Part of a small language model's weights: width 160.
Each number is 200 + 20 x the weight over the matrix's rms, rounded and kept within 0 to 999. Layers, rows and columns count from 0.

# layer 3 MLP down, 160x640, rms 0.0512, rows 0-159, columns 480-519
215,185,238,221,213,193,191,181,190,203,222,195,170,173,215,182,232,214,178,202,181,221,197,178,197,219,185,188,165,182,222,175,195,219,194,207,201,219,188,212
213,194,220,190,242,193,201,212,225,198,207,207,233,184,196,194,178,188,174,212,210,159,207,193,204,200,172,169,206,196,224,191,213,194,200,211,154,238,214,211
234,208,204,179,219,203,179,198,209,192,200,209,152,201,208,221,163,221,213,200,237,181,202,195,204,217,215,221,210,186,202,197,208,241,215,228,157,196,207,217
201,189,203,167,219,190,207,192,167,195,183,190,236,192,206,203,188,214,209,200,210,193,200,205,196,192,187,196,230,180,209,209,206,222,200,188,163,195,195,194
207,199,169,182,191,227,185,218,207,199,159,232,161,207,208,180,181,138,215,203,235,210,204,200,188,162,227,211,217,212,229,215,212,195,205,203,192,175,192,183
150,195,210,183,223,212,159,196,199,205,230,182,184,185,200,188,200,183,209,196,185,251,199,214,198,202,196,170,237,203,192,194,195,157,196,193,237,169,244,195
190,200,233,216,225,177,210,206,212,188,208,186,221,181,213,181,221,222,190,196,215,200,200,191,209,198,203,214,200,145,203,218,188,211,207,202,221,189,212,193
204,208,204,191,215,208,175,203,233,213,244,192,198,189,218,211,243,220,218,219,184,189,194,175,188,198,195,179,188,234,209,149,199,214,206,209,198,189,177,217
184,208,161,199,264,209,187,183,178,181,189,167,162,176,184,194,203,190,166,181,177,183,190,198,129,188,207,174,269,179,205,191,167,195,200,190,162,172,192,146
210,192,208,184,197,212,203,196,188,202,185,188,198,219,204,204,223,240,189,203,230,125,201,184,193,168,219,206,225,98,217,227,197,177,189,208,207,227,175,164
184,202,179,198,204,185,186,191,194,205,259,196,206,250,235,157,194,172,208,207,203,166,203,196,206,176,174,201,216,202,156,241,190,188,207,204,186,191,243,223
212,200,223,219,176,163,204,182,180,205,190,176,210,201,201,199,197,164,207,203,195,211,199,190,214,191,192,212,189,209,204,182,196,192,191,206,185,220,193,187
180,194,151,186,210,171,200,202,207,211,173,170,147,244,199,232,207,183,201,205,190,238,198,191,204,225,179,203,159,202,180,208,200,200,212,216,185,225,179,197
184,198,182,175,211,218,194,202,225,197,160,209,149,241,202,223,164,235,169,203,199,222,197,214,209,206,209,205,198,164,175,234,193,186,197,182,226,211,201,185
208,200,214,201,168,196,209,206,243,211,185,187,201,207,229,187,192,214,208,196,189,200,199,225,204,200,210,202,169,188,250,211,194,189,205,225,233,193,156,237
216,193,218,168,193,191,228,207,207,190,199,185,197,215,187,206,232,159,212,192,241,220,197,202,220,194,175,194,191,206,191,181,203,177,203,173,213,184,210,214
200,201,202,179,209,187,230,204,175,200,184,180,218,196,176,199,183,203,214,203,176,169,200,203,192,178,200,210,178,225,249,154,199,208,195,194,173,272,173,226
204,212,221,181,195,190,193,200,202,199,201,197,199,214,205,188,195,226,192,208,225,228,202,206,191,209,213,177,221,199,211,158,218,229,205,182,208,208,210,222
181,206,243,176,192,210,209,200,206,197,229,210,251,178,206,214,192,242,170,209,176,200,202,221,206,213,219,191,204,204,197,194,198,177,206,211,250,201,185,185
185,204,169,193,188,211,189,201,206,192,178,212,182,182,182,181,204,208,201,198,183,206,201,199,203,187,199,201,196,246,218,165,200,200,198,215,182,204,180,182
186,200,212,187,199,205,214,206,246,195,197,183,181,162,211,183,199,184,210,203,156,178,205,194,204,191,180,205,196,220,222,208,196,197,209,193,187,202,218,209
185,200,193,201,164,194,204,196,186,196,196,184,213,194,200,178,178,209,191,202,198,200,197,212,189,189,210,207,160,219,204,227,207,196,208,210,203,193,162,203
187,200,154,190,202,207,209,210,188,201,211,212,191,278,180,196,175,156,179,189,178,237,199,206,181,198,204,214,202,216,209,179,193,230,196,191,246,230,224,189
211,206,194,201,204,205,186,202,148,202,202,188,198,248,219,154,176,197,192,207,204,170,201,194,197,194,222,196,156,190,221,210,191,200,202,233,227,223,202,202
175,205,207,251,191,209,217,207,209,202,176,210,205,190,192,178,221,211,239,202,161,228,201,206,193,201,199,236,188,244,200,227,198,227,203,211,198,150,223,193
242,199,237,153,205,197,178,191,202,204,181,194,189,151,223,187,199,170,212,211,209,193,200,175,214,201,220,176,185,212,232,254,201,195,195,200,200,206,176,199
197,200,206,202,201,190,206,197,181,204,209,185,164,204,223,202,219,182,208,206,232,244,203,176,210,191,205,210,169,192,213,208,202,232,192,218,242,216,206,185
175,202,176,202,171,215,180,205,192,207,196,217,208,201,212,192,226,140,191,191,227,218,202,212,197,185,203,233,166,191,189,227,202,195,199,182,202,199,194,195
197,197,171,186,195,210,228,200,237,202,238,201,206,231,217,225,206,231,169,197,151,215,195,213,196,226,178,244,195,218,200,193,207,227,221,207,195,186,201,228
200,203,236,213,206,206,204,217,192,201,209,204,179,210,200,200,228,234,220,199,184,218,202,172,205,185,222,169,191,226,175,220,200,195,199,192,226,201,177,189
183,198,164,200,216,177,226,188,176,213,214,205,208,177,203,187,197,209,224,206,139,180,200,206,192,211,198,208,237,199,178,203,206,199,181,174,204,148,205,219
206,209,230,219,187,210,187,205,206,194,218,182,253,188,199,211,181,183,168,203,190,257,195,187,195,204,233,188,227,199,202,204,208,212,201,205,187,153,228,229
197,214,193,259,213,201,182,193,192,196,180,201,212,215,229,167,211,218,210,201,167,198,201,192,192,241,230,166,186,181,220,175,202,219,198,220,171,180,173,182
173,211,200,185,221,222,217,207,177,192,201,189,189,212,171,140,216,230,198,200,124,189,202,187,218,199,209,177,183,218,182,190,195,214,183,175,226,211,208,209
168,210,170,222,188,193,196,201,168,204,197,226,204,215,171,247,179,202,191,207,247,208,201,208,195,189,174,229,200,245,193,157,203,196,183,208,187,192,186,181
200,190,215,220,190,180,210,199,234,187,204,192,214,187,178,191,218,204,198,200,148,209,207,185,208,196,202,214,185,209,169,214,201,174,193,170,208,198,211,236
182,197,249,255,206,199,186,206,187,204,220,180,186,155,174,249,198,154,174,200,180,227,199,203,201,210,177,173,184,206,172,187,200,192,200,182,244,161,196,215
220,201,183,199,213,201,214,202,215,200,219,195,205,273,187,227,208,216,179,191,212,170,203,198,190,225,219,177,215,161,227,221,194,185,202,234,157,242,205,201
200,203,165,201,192,190,202,192,225,201,221,218,213,210,227,190,192,227,195,206,185,199,198,171,201,207,179,203,194,186,126,235,208,178,206,198,233,182,201,186
226,203,193,200,237,215,206,216,198,207,202,220,172,197,196,181,198,193,220,201,254,233,200,196,202,218,194,185,221,208,194,196,205,192,199,193,212,188,189,222
198,203,197,208,205,193,205,197,166,198,166,211,175,173,196,184,192,188,223,194,220,171,197,211,188,199,197,213,212,207,180,228,197,219,197,204,177,213,220,197
241,199,188,203,204,194,184,190,171,195,180,184,193,189,204,201,182,203,198,194,206,222,196,205,188,213,195,190,223,189,186,170,199,198,202,187,178,183,167,202
175,217,181,175,168,198,187,198,215,202,182,206,215,232,214,194,201,240,196,207,209,155,202,206,201,187,199,219,189,210,219,169,198,213,201,215,211,199,209,188
197,195,175,200,200,206,219,195,226,206,217,169,247,211,209,223,224,164,215,196,182,175,198,211,203,197,206,208,204,183,193,220,211,195,198,233,230,219,165,200
188,198,200,232,207,208,216,204,215,205,214,208,186,189,210,229,184,197,185,197,199,181,202,205,200,206,197,228,204,215,208,183,208,167,204,206,195,177,215,222
201,203,250,193,182,207,162,209,197,203,218,196,203,186,202,236,185,187,212,195,174,235,201,195,208,230,202,202,209,218,234,203,203,206,219,214,209,210,227,212
194,195,218,183,204,190,229,206,221,206,203,192,230,179,214,185,195,222,200,205,195,207,196,195,209,173,180,205,200,210,192,166,200,193,191,194,223,182,225,225
175,181,202,204,218,194,203,194,202,207,172,211,175,199,176,202,208,170,203,194,195,220,199,211,201,181,202,162,168,198,206,201,196,186,193,199,196,186,162,196
217,194,206,189,198,203,201,188,205,190,230,219,179,206,211,202,190,218,215,209,186,214,203,212,201,214,206,212,213,196,233,199,211,219,203,198,193,246,233,188
192,202,216,229,238,212,197,202,212,200,195,212,185,192,192,224,192,205,188,201,217,183,201,210,187,212,204,185,214,208,175,200,207,198,205,182,194,209,199,198
215,201,186,198,214,192,187,203,213,211,168,191,211,194,188,188,169,188,197,206,188,202,198,189,208,219,192,219,223,194,175,236,202,228,204,197,152,181,194,187
217,200,178,199,205,210,213,210,215,204,176,197,159,247,242,141,174,207,185,204,201,202,199,199,193,186,186,175,220,233,220,179,215,203,180,200,208,192,203,198
195,210,254,176,204,177,202,200,204,203,176,193,201,211,204,208,211,203,170,198,198,227,200,212,198,197,203,181,223,208,176,165,194,194,188,213,196,205,215,193
207,195,173,196,182,196,201,187,207,195,190,227,207,158,188,227,212,175,176,210,203,194,200,194,198,209,196,170,181,203,220,195,198,171,199,198,191,222,158,201
206,193,152,218,192,204,222,194,216,207,202,191,211,225,195,210,210,213,194,203,216,191,198,190,192,201,201,219,173,187,201,221,199,193,189,224,206,192,213,213
197,199,204,193,189,183,180,191,215,195,188,218,184,190,211,231,218,239,180,192,188,230,201,236,202,204,195,199,170,184,176,207,210,202,195,225,195,212,201,210
230,194,195,161,179,199,224,205,211,198,170,199,193,229,195,163,245,241,191,209,197,239,205,222,203,221,190,204,161,187,213,234,193,217,203,203,155,196,190,189
233,198,230,216,210,187,175,208,183,188,204,212,185,197,191,196,244,223,189,208,203,176,206,203,199,172,196,195,181,195,204,189,201,192,201,203,210,208,242,217
211,213,180,188,186,203,201,207,199,205,216,192,234,167,207,207,226,180,206,208,225,211,204,204,215,183,207,185,202,221,202,211,212,173,199,205,204,210,219,213
217,195,132,192,214,197,217,210,188,199,194,204,190,213,174,218,203,223,253,185,206,143,199,194,197,178,198,170,213,175,179,237,201,233,219,185,191,183,216,196
175,202,172,180,169,188,190,205,200,199,184,209,197,233,192,181,165,246,206,207,203,180,203,166,197,215,194,209,187,270,168,207,208,198,205,197,196,178,199,178
191,202,178,203,205,197,185,185,170,198,206,182,214,178,201,189,213,246,223,201,226,158,199,195,194,196,218,202,200,215,149,230,205,199,188,218,194,154,194,188
212,201,218,219,218,186,218,210,163,202,187,209,172,218,200,252,177,209,192,189,197,211,202,198,199,226,192,273,229,219,206,221,202,197,204,194,171,167,212,192
191,206,200,182,210,209,217,201,165,203,249,202,185,141,187,167,160,161,246,210,166,226,202,199,211,248,209,233,177,235,205,198,206,210,209,205,199,144,210,182
193,213,177,201,175,219,213,216,237,191,192,190,201,244,209,252,185,246,195,190,209,198,199,212,204,196,201,192,206,199,167,182,201,207,201,203,235,178,210,197
187,205,170,206,194,186,217,202,214,207,228,208,213,190,198,214,214,264,182,199,230,208,203,219,190,225,204,209,212,187,185,159,198,216,198,174,170,208,210,189
190,200,192,216,192,211,197,190,227,203,228,216,204,213,202,206,191,167,187,203,141,184,204,206,214,204,198,195,209,121,177,200,198,201,203,186,199,210,170,176
204,199,206,206,209,207,196,197,242,198,212,189,211,214,195,226,179,205,185,197,176,204,202,186,208,219,218,204,210,204,195,164,204,181,195,210,195,174,228,184
206,209,200,187,242,204,228,216,198,191,207,181,215,204,230,225,163,186,217,210,197,201,199,196,210,201,194,165,221,176,161,190,206,202,192,198,199,184,190,177
219,203,219,228,213,208,220,200,192,189,209,195,229,220,222,204,210,166,220,192,189,205,203,194,213,190,173,170,201,191,195,211,188,196,185,231,229,208,176,190
197,204,255,194,202,187,217,195,184,195,193,195,236,208,206,223,210,212,190,190,247,213,194,200,189,206,194,213,185,197,234,193,199,222,199,191,198,225,190,210
192,195,204,195,193,204,160,194,201,204,208,183,215,193,190,187,177,190,179,203,213,215,203,172,216,197,197,202,203,191,197,242,196,204,205,160,188,217,197,179
171,197,200,230,234,229,201,205,193,204,156,212,213,201,202,210,186,237,213,203,178,236,201,179,223,221,197,207,191,187,197,220,200,202,193,172,215,216,218,195
184,195,165,189,186,187,195,186,208,199,169,237,201,234,203,192,179,200,224,197,226,201,202,196,185,194,188,206,175,195,225,194,196,181,183,188,208,197,174,182
216,201,162,192,176,163,205,192,174,197,218,196,234,202,208,185,158,202,224,201,180,219,197,192,201,200,176,208,210,199,201,181,192,186,196,218,204,208,208,192
201,200,194,175,254,205,212,209,210,195,203,201,202,217,203,216,203,231,199,180,175,198,198,208,190,200,194,214,214,213,195,199,195,194,202,202,205,232,197,210
213,195,183,175,204,193,196,192,160,201,184,216,218,172,158,205,220,202,215,211,221,207,203,229,197,219,201,174,194,203,222,223,198,220,191,182,188,238,184,189
183,188,197,206,217,191,198,181,159,194,187,201,220,212,199,181,251,209,176,200,209,196,206,206,210,217,219,182,175,223,182,196,200,212,207,191,185,251,204,200
178,187,224,195,221,216,175,194,212,189,191,209,194,178,197,166,208,210,187,189,209,209,204,196,202,189,193,196,241,198,162,161,183,155,188,195,174,194,241,195
215,213,182,214,162,195,178,206,209,207,235,205,216,226,209,211,196,190,171,205,182,210,204,226,200,200,214,196,186,194,212,236,219,183,197,206,213,188,221,145
219,198,245,176,178,219,208,207,177,192,194,204,201,177,221,185,232,230,218,195,194,215,203,207,191,182,195,195,192,230,200,251,196,223,203,216,244,172,207,198
180,208,223,210,209,219,176,215,183,198,177,210,166,182,181,229,200,171,226,201,173,211,200,219,203,192,208,235,183,220,212,207,189,229,204,169,211,215,205,206
182,183,193,246,178,211,204,202,207,200,208,193,222,193,220,194,195,194,178,203,206,157,198,205,211,200,196,186,197,222,216,214,192,208,207,195,191,235,199,236
213,199,227,165,187,205,201,193,226,200,242,198,212,197,213,243,198,207,210,208,178,192,204,183,211,193,178,235,168,184,221,226,197,237,202,197,192,132,189,208
201,197,250,178,202,199,197,203,221,199,200,212,254,207,221,177,232,146,206,200,206,164,201,191,217,188,189,176,210,201,189,207,205,175,201,214,205,156,180,201
226,200,224,210,180,214,222,205,174,204,164,219,185,199,215,228,204,173,226,210,204,158,200,207,216,199,195,229,196,206,200,205,202,191,205,197,205,199,193,182
197,191,237,182,208,198,176,193,193,199,188,201,228,167,175,212,185,176,200,200,176,211,201,208,198,218,194,195,212,163,186,202,187,216,211,167,164,192,204,222
196,187,226,213,206,195,219,190,211,190,214,177,229,219,193,204,199,198,227,192,222,198,200,187,219,185,172,190,185,185,235,200,192,195,202,225,214,200,213,190
173,204,205,175,217,190,187,201,196,201,183,202,201,273,236,177,175,196,212,205,202,193,192,211,191,208,212,169,201,161,184,186,204,180,200,183,201,205,198,177
173,205,192,216,154,208,221,189,188,208,201,191,174,197,210,224,210,158,197,212,171,224,202,199,195,210,220,178,200,188,217,215,198,161,207,210,192,242,211,209
200,199,150,199,204,206,194,201,218,212,181,198,203,216,167,247,225,248,217,189,232,194,200,228,195,193,224,171,206,156,202,146,204,187,186,188,203,238,186,181
193,201,226,200,208,190,206,191,191,191,185,189,199,171,200,189,205,195,200,191,251,212,199,203,195,203,188,219,179,213,166,199,200,215,196,192,168,205,196,207
201,212,207,222,169,211,188,213,200,194,199,193,178,225,209,182,216,235,198,202,201,187,200,204,213,217,215,207,206,201,216,226,190,194,208,199,210,207,204,214
213,196,194,189,192,199,209,199,219,217,193,194,216,141,208,207,176,179,207,203,181,215,203,181,213,200,212,211,205,148,211,170,199,238,206,218,188,187,213,192
190,197,240,205,179,186,204,193,221,207,244,171,233,178,212,229,208,184,169,198,215,225,205,203,207,151,196,192,226,204,189,217,200,227,193,184,234,176,167,208
205,200,237,216,193,206,195,200,246,204,205,191,173,215,201,175,185,156,245,194,211,190,198,222,190,182,191,238,214,190,232,201,193,217,198,162,263,232,183,226
208,203,201,185,183,207,210,190,158,194,209,227,209,191,194,211,200,181,229,187,241,223,202,207,205,201,215,199,162,181,227,227,210,204,198,201,185,212,211,210
222,194,233,220,197,214,191,199,190,200,204,215,249,211,197,196,175,184,194,208,192,234,198,192,219,204,204,200,191,173,203,201,211,180,207,182,220,205,176,183
212,192,204,203,196,192,193,203,182,188,220,219,209,198,209,211,192,194,209,200,172,218,201,182,209,223,192,161,215,222,191,216,196,177,194,201,196,192,196,195
222,201,123,197,192,218,205,208,211,195,215,191,208,183,221,202,200,177,229,188,188,175,194,198,187,198,220,191,232,196,185,172,198,180,202,215,180,214,185,146
199,195,192,212,242,209,197,214,195,205,204,210,189,166,174,186,183,205,194,192,208,206,200,194,196,203,193,190,197,212,201,229,204,212,208,214,168,197,207,182
216,204,227,199,218,188,222,199,233,194,192,183,193,277,193,228,237,221,199,191,212,213,199,198,203,213,197,218,184,118,230,229,205,235,201,196,186,195,236,190
202,203,205,208,201,226,205,203,243,202,180,180,215,208,204,237,183,196,205,198,205,180,199,205,211,187,248,170,199,199,214,195,213,213,207,237,188,192,206,200
200,190,188,195,186,190,192,198,230,212,206,191,200,225,179,204,161,198,215,187,213,220,200,190,202,182,208,235,215,149,201,197,199,214,220,241,189,204,190,214
214,187,214,169,225,190,206,200,199,212,175,211,185,150,200,251,204,257,189,204,180,192,205,212,221,203,200,220,215,193,186,161,204,243,200,222,186,215,224,219
206,202,188,197,196,205,223,207,232,199,188,203,225,205,186,211,176,188,188,197,180,188,203,193,199,174,192,210,207,222,154,192,200,221,214,208,202,222,187,211
169,210,238,194,189,210,198,207,199,191,191,192,175,173,180,219,202,180,191,200,158,210,198,215,209,187,212,234,200,239,244,223,186,246,217,209,203,205,203,227
205,189,184,193,208,195,214,184,201,205,189,234,204,206,190,197,206,211,211,192,188,236,200,220,197,182,194,194,185,231,196,193,204,187,198,196,207,184,194,210
193,200,227,205,174,185,197,184,187,205,194,228,247,200,195,203,226,209,208,209,177,219,203,219,186,192,202,195,209,244,182,211,198,195,202,203,202,200,180,193
199,203,182,220,210,205,211,202,189,193,168,200,197,196,195,180,214,170,194,192,181,200,200,186,197,221,188,209,180,186,164,203,202,223,209,200,190,195,207,212
210,204,169,193,205,198,199,199,204,203,267,194,163,210,204,163,201,173,206,201,208,166,201,176,200,182,192,187,219,204,221,169,193,184,192,235,256,249,207,211
196,203,202,189,215,212,218,209,213,203,207,191,243,214,186,185,211,191,202,207,198,215,199,183,198,201,181,206,216,187,222,197,208,199,187,189,203,186,181,201
191,197,167,230,203,195,163,188,248,197,222,208,163,219,216,174,216,236,214,194,198,189,204,212,199,195,204,217,194,183,167,173,199,189,185,195,173,172,253,187
209,195,207,162,188,187,201,207,199,201,194,203,237,212,190,207,197,196,213,193,244,207,199,189,206,201,198,176,196,239,185,229,204,181,202,217,226,201,213,210
199,194,228,194,181,190,178,187,193,202,208,219,197,155,193,180,152,246,194,196,224,217,203,193,197,206,218,198,185,182,215,173,208,205,186,165,176,209,202,233
191,196,189,221,181,209,208,205,170,197,178,178,199,160,143,215,197,237,190,204,182,206,202,210,205,191,185,157,176,174,216,153,181,185,195,232,273,211,209,200
182,203,213,215,183,187,195,202,205,202,216,188,228,165,195,175,224,259,189,209,221,224,198,204,188,210,218,203,196,159,174,211,205,208,203,220,180,210,188,202
221,212,225,197,204,215,221,216,203,191,186,182,186,209,197,234,211,213,188,200,196,223,202,187,190,198,198,177,195,185,211,172,206,198,207,190,182,182,214,211
188,206,215,198,162,183,219,190,221,204,185,187,182,214,212,152,199,189,225,205,172,178,199,195,217,187,213,217,184,248,195,236,190,170,210,210,181,221,190,222
225,200,208,211,193,219,171,205,202,194,204,197,219,248,217,225,166,144,183,193,240,202,201,227,202,190,166,190,198,191,175,151,194,194,196,181,201,202,230,204
202,196,182,214,256,213,194,213,204,203,217,192,166,217,192,232,208,206,244,197,206,192,201,232,192,190,193,197,213,203,181,187,217,196,200,221,240,195,184,191
161,215,220,204,183,187,194,187,127,205,183,201,199,186,196,159,219,183,194,207,191,161,196,199,212,185,197,178,221,208,229,220,201,163,183,180,227,236,231,208
205,207,219,178,189,198,188,203,198,196,202,194,289,220,194,218,165,167,205,205,237,196,196,190,208,188,190,196,171,197,178,173,203,213,196,203,140,184,203,205
210,204,229,219,178,191,210,221,209,210,189,229,209,194,196,171,184,198,204,214,200,180,197,221,227,193,189,226,186,222,210,227,204,208,188,165,216,189,167,209
207,201,194,210,209,194,196,195,184,197,203,213,205,184,203,203,200,243,192,223,194,175,199,211,207,194,212,236,222,208,213,203,207,168,208,211,195,202,183,201
175,199,240,155,223,220,207,212,238,198,200,199,158,204,212,195,201,194,182,202,180,197,198,214,206,219,195,188,194,201,193,220,212,221,201,192,155,184,233,164
187,174,218,205,181,195,207,189,166,214,243,179,214,127,163,218,213,205,138,203,164,233,201,199,199,199,218,202,176,218,174,171,199,180,201,189,207,205,197,192
203,201,169,193,202,189,168,206,201,194,192,200,186,222,206,215,205,188,199,195,216,227,200,182,216,210,205,184,211,202,222,197,197,225,215,206,159,202,214,203
216,212,241,245,184,204,200,200,199,199,186,184,174,191,206,206,192,224,180,213,243,208,202,179,199,220,211,195,210,183,178,168,197,193,204,211,170,158,202,186
182,198,197,184,203,215,201,200,217,198,217,188,207,187,191,173,232,212,184,193,175,161,196,185,198,207,205,222,206,255,176,159,204,199,203,224,231,193,193,211
196,205,163,213,198,202,227,199,179,191,239,184,238,208,181,181,211,208,188,189,186,218,204,186,204,209,181,220,225,229,260,178,199,209,198,201,217,199,231,209
181,202,210,182,224,228,204,215,181,198,185,212,160,209,196,151,210,191,182,185,235,178,200,221,183,198,194,213,217,186,216,170,192,177,211,153,171,176,182,198
211,188,175,180,158,185,183,188,219,198,204,219,214,198,212,208,223,229,185,201,170,183,200,184,190,208,202,195,194,191,190,190,202,203,200,207,208,171,208,199
168,200,199,167,209,206,224,192,207,200,215,184,191,183,183,222,217,186,217,202,234,201,201,179,199,164,193,225,184,189,226,201,203,182,183,203,196,239,219,239
183,191,205,178,210,196,214,188,161,195,200,197,155,192,190,178,192,193,149,191,195,223,197,231,189,207,191,209,211,189,186,218,191,222,194,193,205,229,164,199
190,199,194,192,197,208,187,200,195,209,216,203,156,172,204,224,183,133,214,193,173,206,196,217,195,208,208,233,212,206,241,194,208,185,217,210,154,218,257,207
169,204,154,222,203,201,181,192,226,195,219,176,191,231,218,192,209,204,201,193,222,168,202,194,189,205,198,163,213,175,229,218,202,222,192,177,198,180,203,210
225,205,204,211,191,224,213,203,193,204,248,194,188,188,206,232,181,202,230,197,169,175,202,185,190,190,214,191,196,228,172,207,204,192,191,201,216,208,198,210
183,194,215,168,173,188,173,196,195,204,194,206,149,175,214,162,164,173,194,202,225,205,200,208,196,187,195,188,202,167,176,226,197,164,213,206,212,181,177,203
196,194,153,199,225,194,198,203,209,202,209,198,186,165,207,206,210,165,200,204,235,187,197,193,209,215,198,177,237,182,213,182,203,197,199,189,226,186,202,210
231,204,188,202,183,186,198,185,181,190,211,203,202,193,202,168,197,205,177,206,229,184,202,208,214,201,202,217,193,203,175,239,189,195,186,168,213,210,180,215
208,205,212,209,237,225,205,221,210,195,188,214,213,189,201,190,206,210,199,195,241,171,202,201,194,198,188,227,228,204,228,217,202,212,190,209,172,215,185,183
184,196,219,221,203,208,219,207,200,214,206,209,189,214,182,174,205,165,191,194,217,231,200,208,203,191,200,197,222,202,198,227,200,176,197,176,198,203,196,190
200,202,179,181,172,214,188,197,217,204,199,205,185,246,176,187,210,160,197,203,210,154,202,233,191,225,200,207,209,223,206,165,183,138,211,202,179,206,184,220
215,183,235,201,171,204,176,188,205,202,206,193,231,155,190,232,227,249,221,202,177,233,204,187,211,200,212,183,235,206,220,234,185,188,194,229,232,148,178,173
214,203,175,206,167,184,189,200,224,210,187,220,217,179,218,155,185,166,214,206,241,217,199,185,190,210,185,222,199,228,188,195,200,214,187,181,245,193,240,178
197,194,232,194,197,167,216,182,157,199,195,194,178,216,184,199,201,205,224,202,172,161,202,211,199,198,218,189,165,231,227,190,193,157,186,175,231,181,208,233
211,192,191,208,202,199,216,196,167,203,222,216,213,174,192,217,209,161,242,203,197,210,200,188,203,180,187,232,220,199,168,259,208,197,190,187,216,191,199,222
208,199,164,200,216,170,217,200,202,196,199,214,239,213,229,183,216,218,212,205,220,195,202,214,194,227,196,219,169,148,202,209,192,181,219,185,187,207,223,214
205,196,157,217,223,197,204,207,251,207,213,191,176,201,199,223,200,154,184,194,203,200,198,193,200,196,186,229,194,200,192,183,204,188,206,215,204,195,235,195
194,199,193,202,224,200,185,206,185,201,179,207,161,230,184,173,164,181,195,202,172,196,198,197,194,198,187,177,196,207,174,213,194,190,197,164,184,230,184,209
192,206,188,192,222,193,183,206,191,201,216,208,157,173,201,213,225,225,248,199,194,178,202,211,215,228,224,214,198,163,208,199,206,209,215,187,198,235,181,192
229,208,236,221,214,201,185,216,227,200,158,211,201,218,205,186,215,217,232,195,209,200,201,212,186,195,209,221,220,220,194,222,195,188,217,215,149,203,205,222
191,186,166,235,187,181,194,191,210,209,166,187,211,141,191,242,201,110,185,189,218,173,203,205,194,156,184,191,188,189,245,199,193,198,200,198,211,236,200,213
211,198,176,205,193,218,189,208,176,197,225,205,226,214,201,188,200,178,199,207,217,209,197,164,183,199,187,177,208,205,164,188,188,242,194,207,217,201,182,190
234,203,168,203,196,196,180,200,208,193,185,186,212,192,202,219,203,216,211,198,224,199,202,208,201,182,216,177,188,168,200,175,196,212,197,206,210,198,206,198
189,209,189,204,162,208,189,214,186,208,180,218,180,228,185,224,195,215,213,205,189,202,197,203,197,208,210,187,196,185,217,160,203,210,195,194,196,204,184,174
186,194,210,188,175,191,221,206,191,202,200,185,221,215,203,204,197,135,191,195,198,252,199,225,200,205,195,189,199,200,180,206,218,205,214,211,186,204,215,237
212,208,197,192,206,201,186,210,191,206,150,235,192,216,236,163,184,222,172,201,207,169,204,188,186,202,205,199,198,186,195,242,193,215,204,210,193,190,232,206
214,221,190,221,196,217,230,201,133,194,177,211,191,233,178,227,201,222,200,206,208,186,198,208,204,226,199,220,176,197,231,133,216,241,192,213,222,220,217,157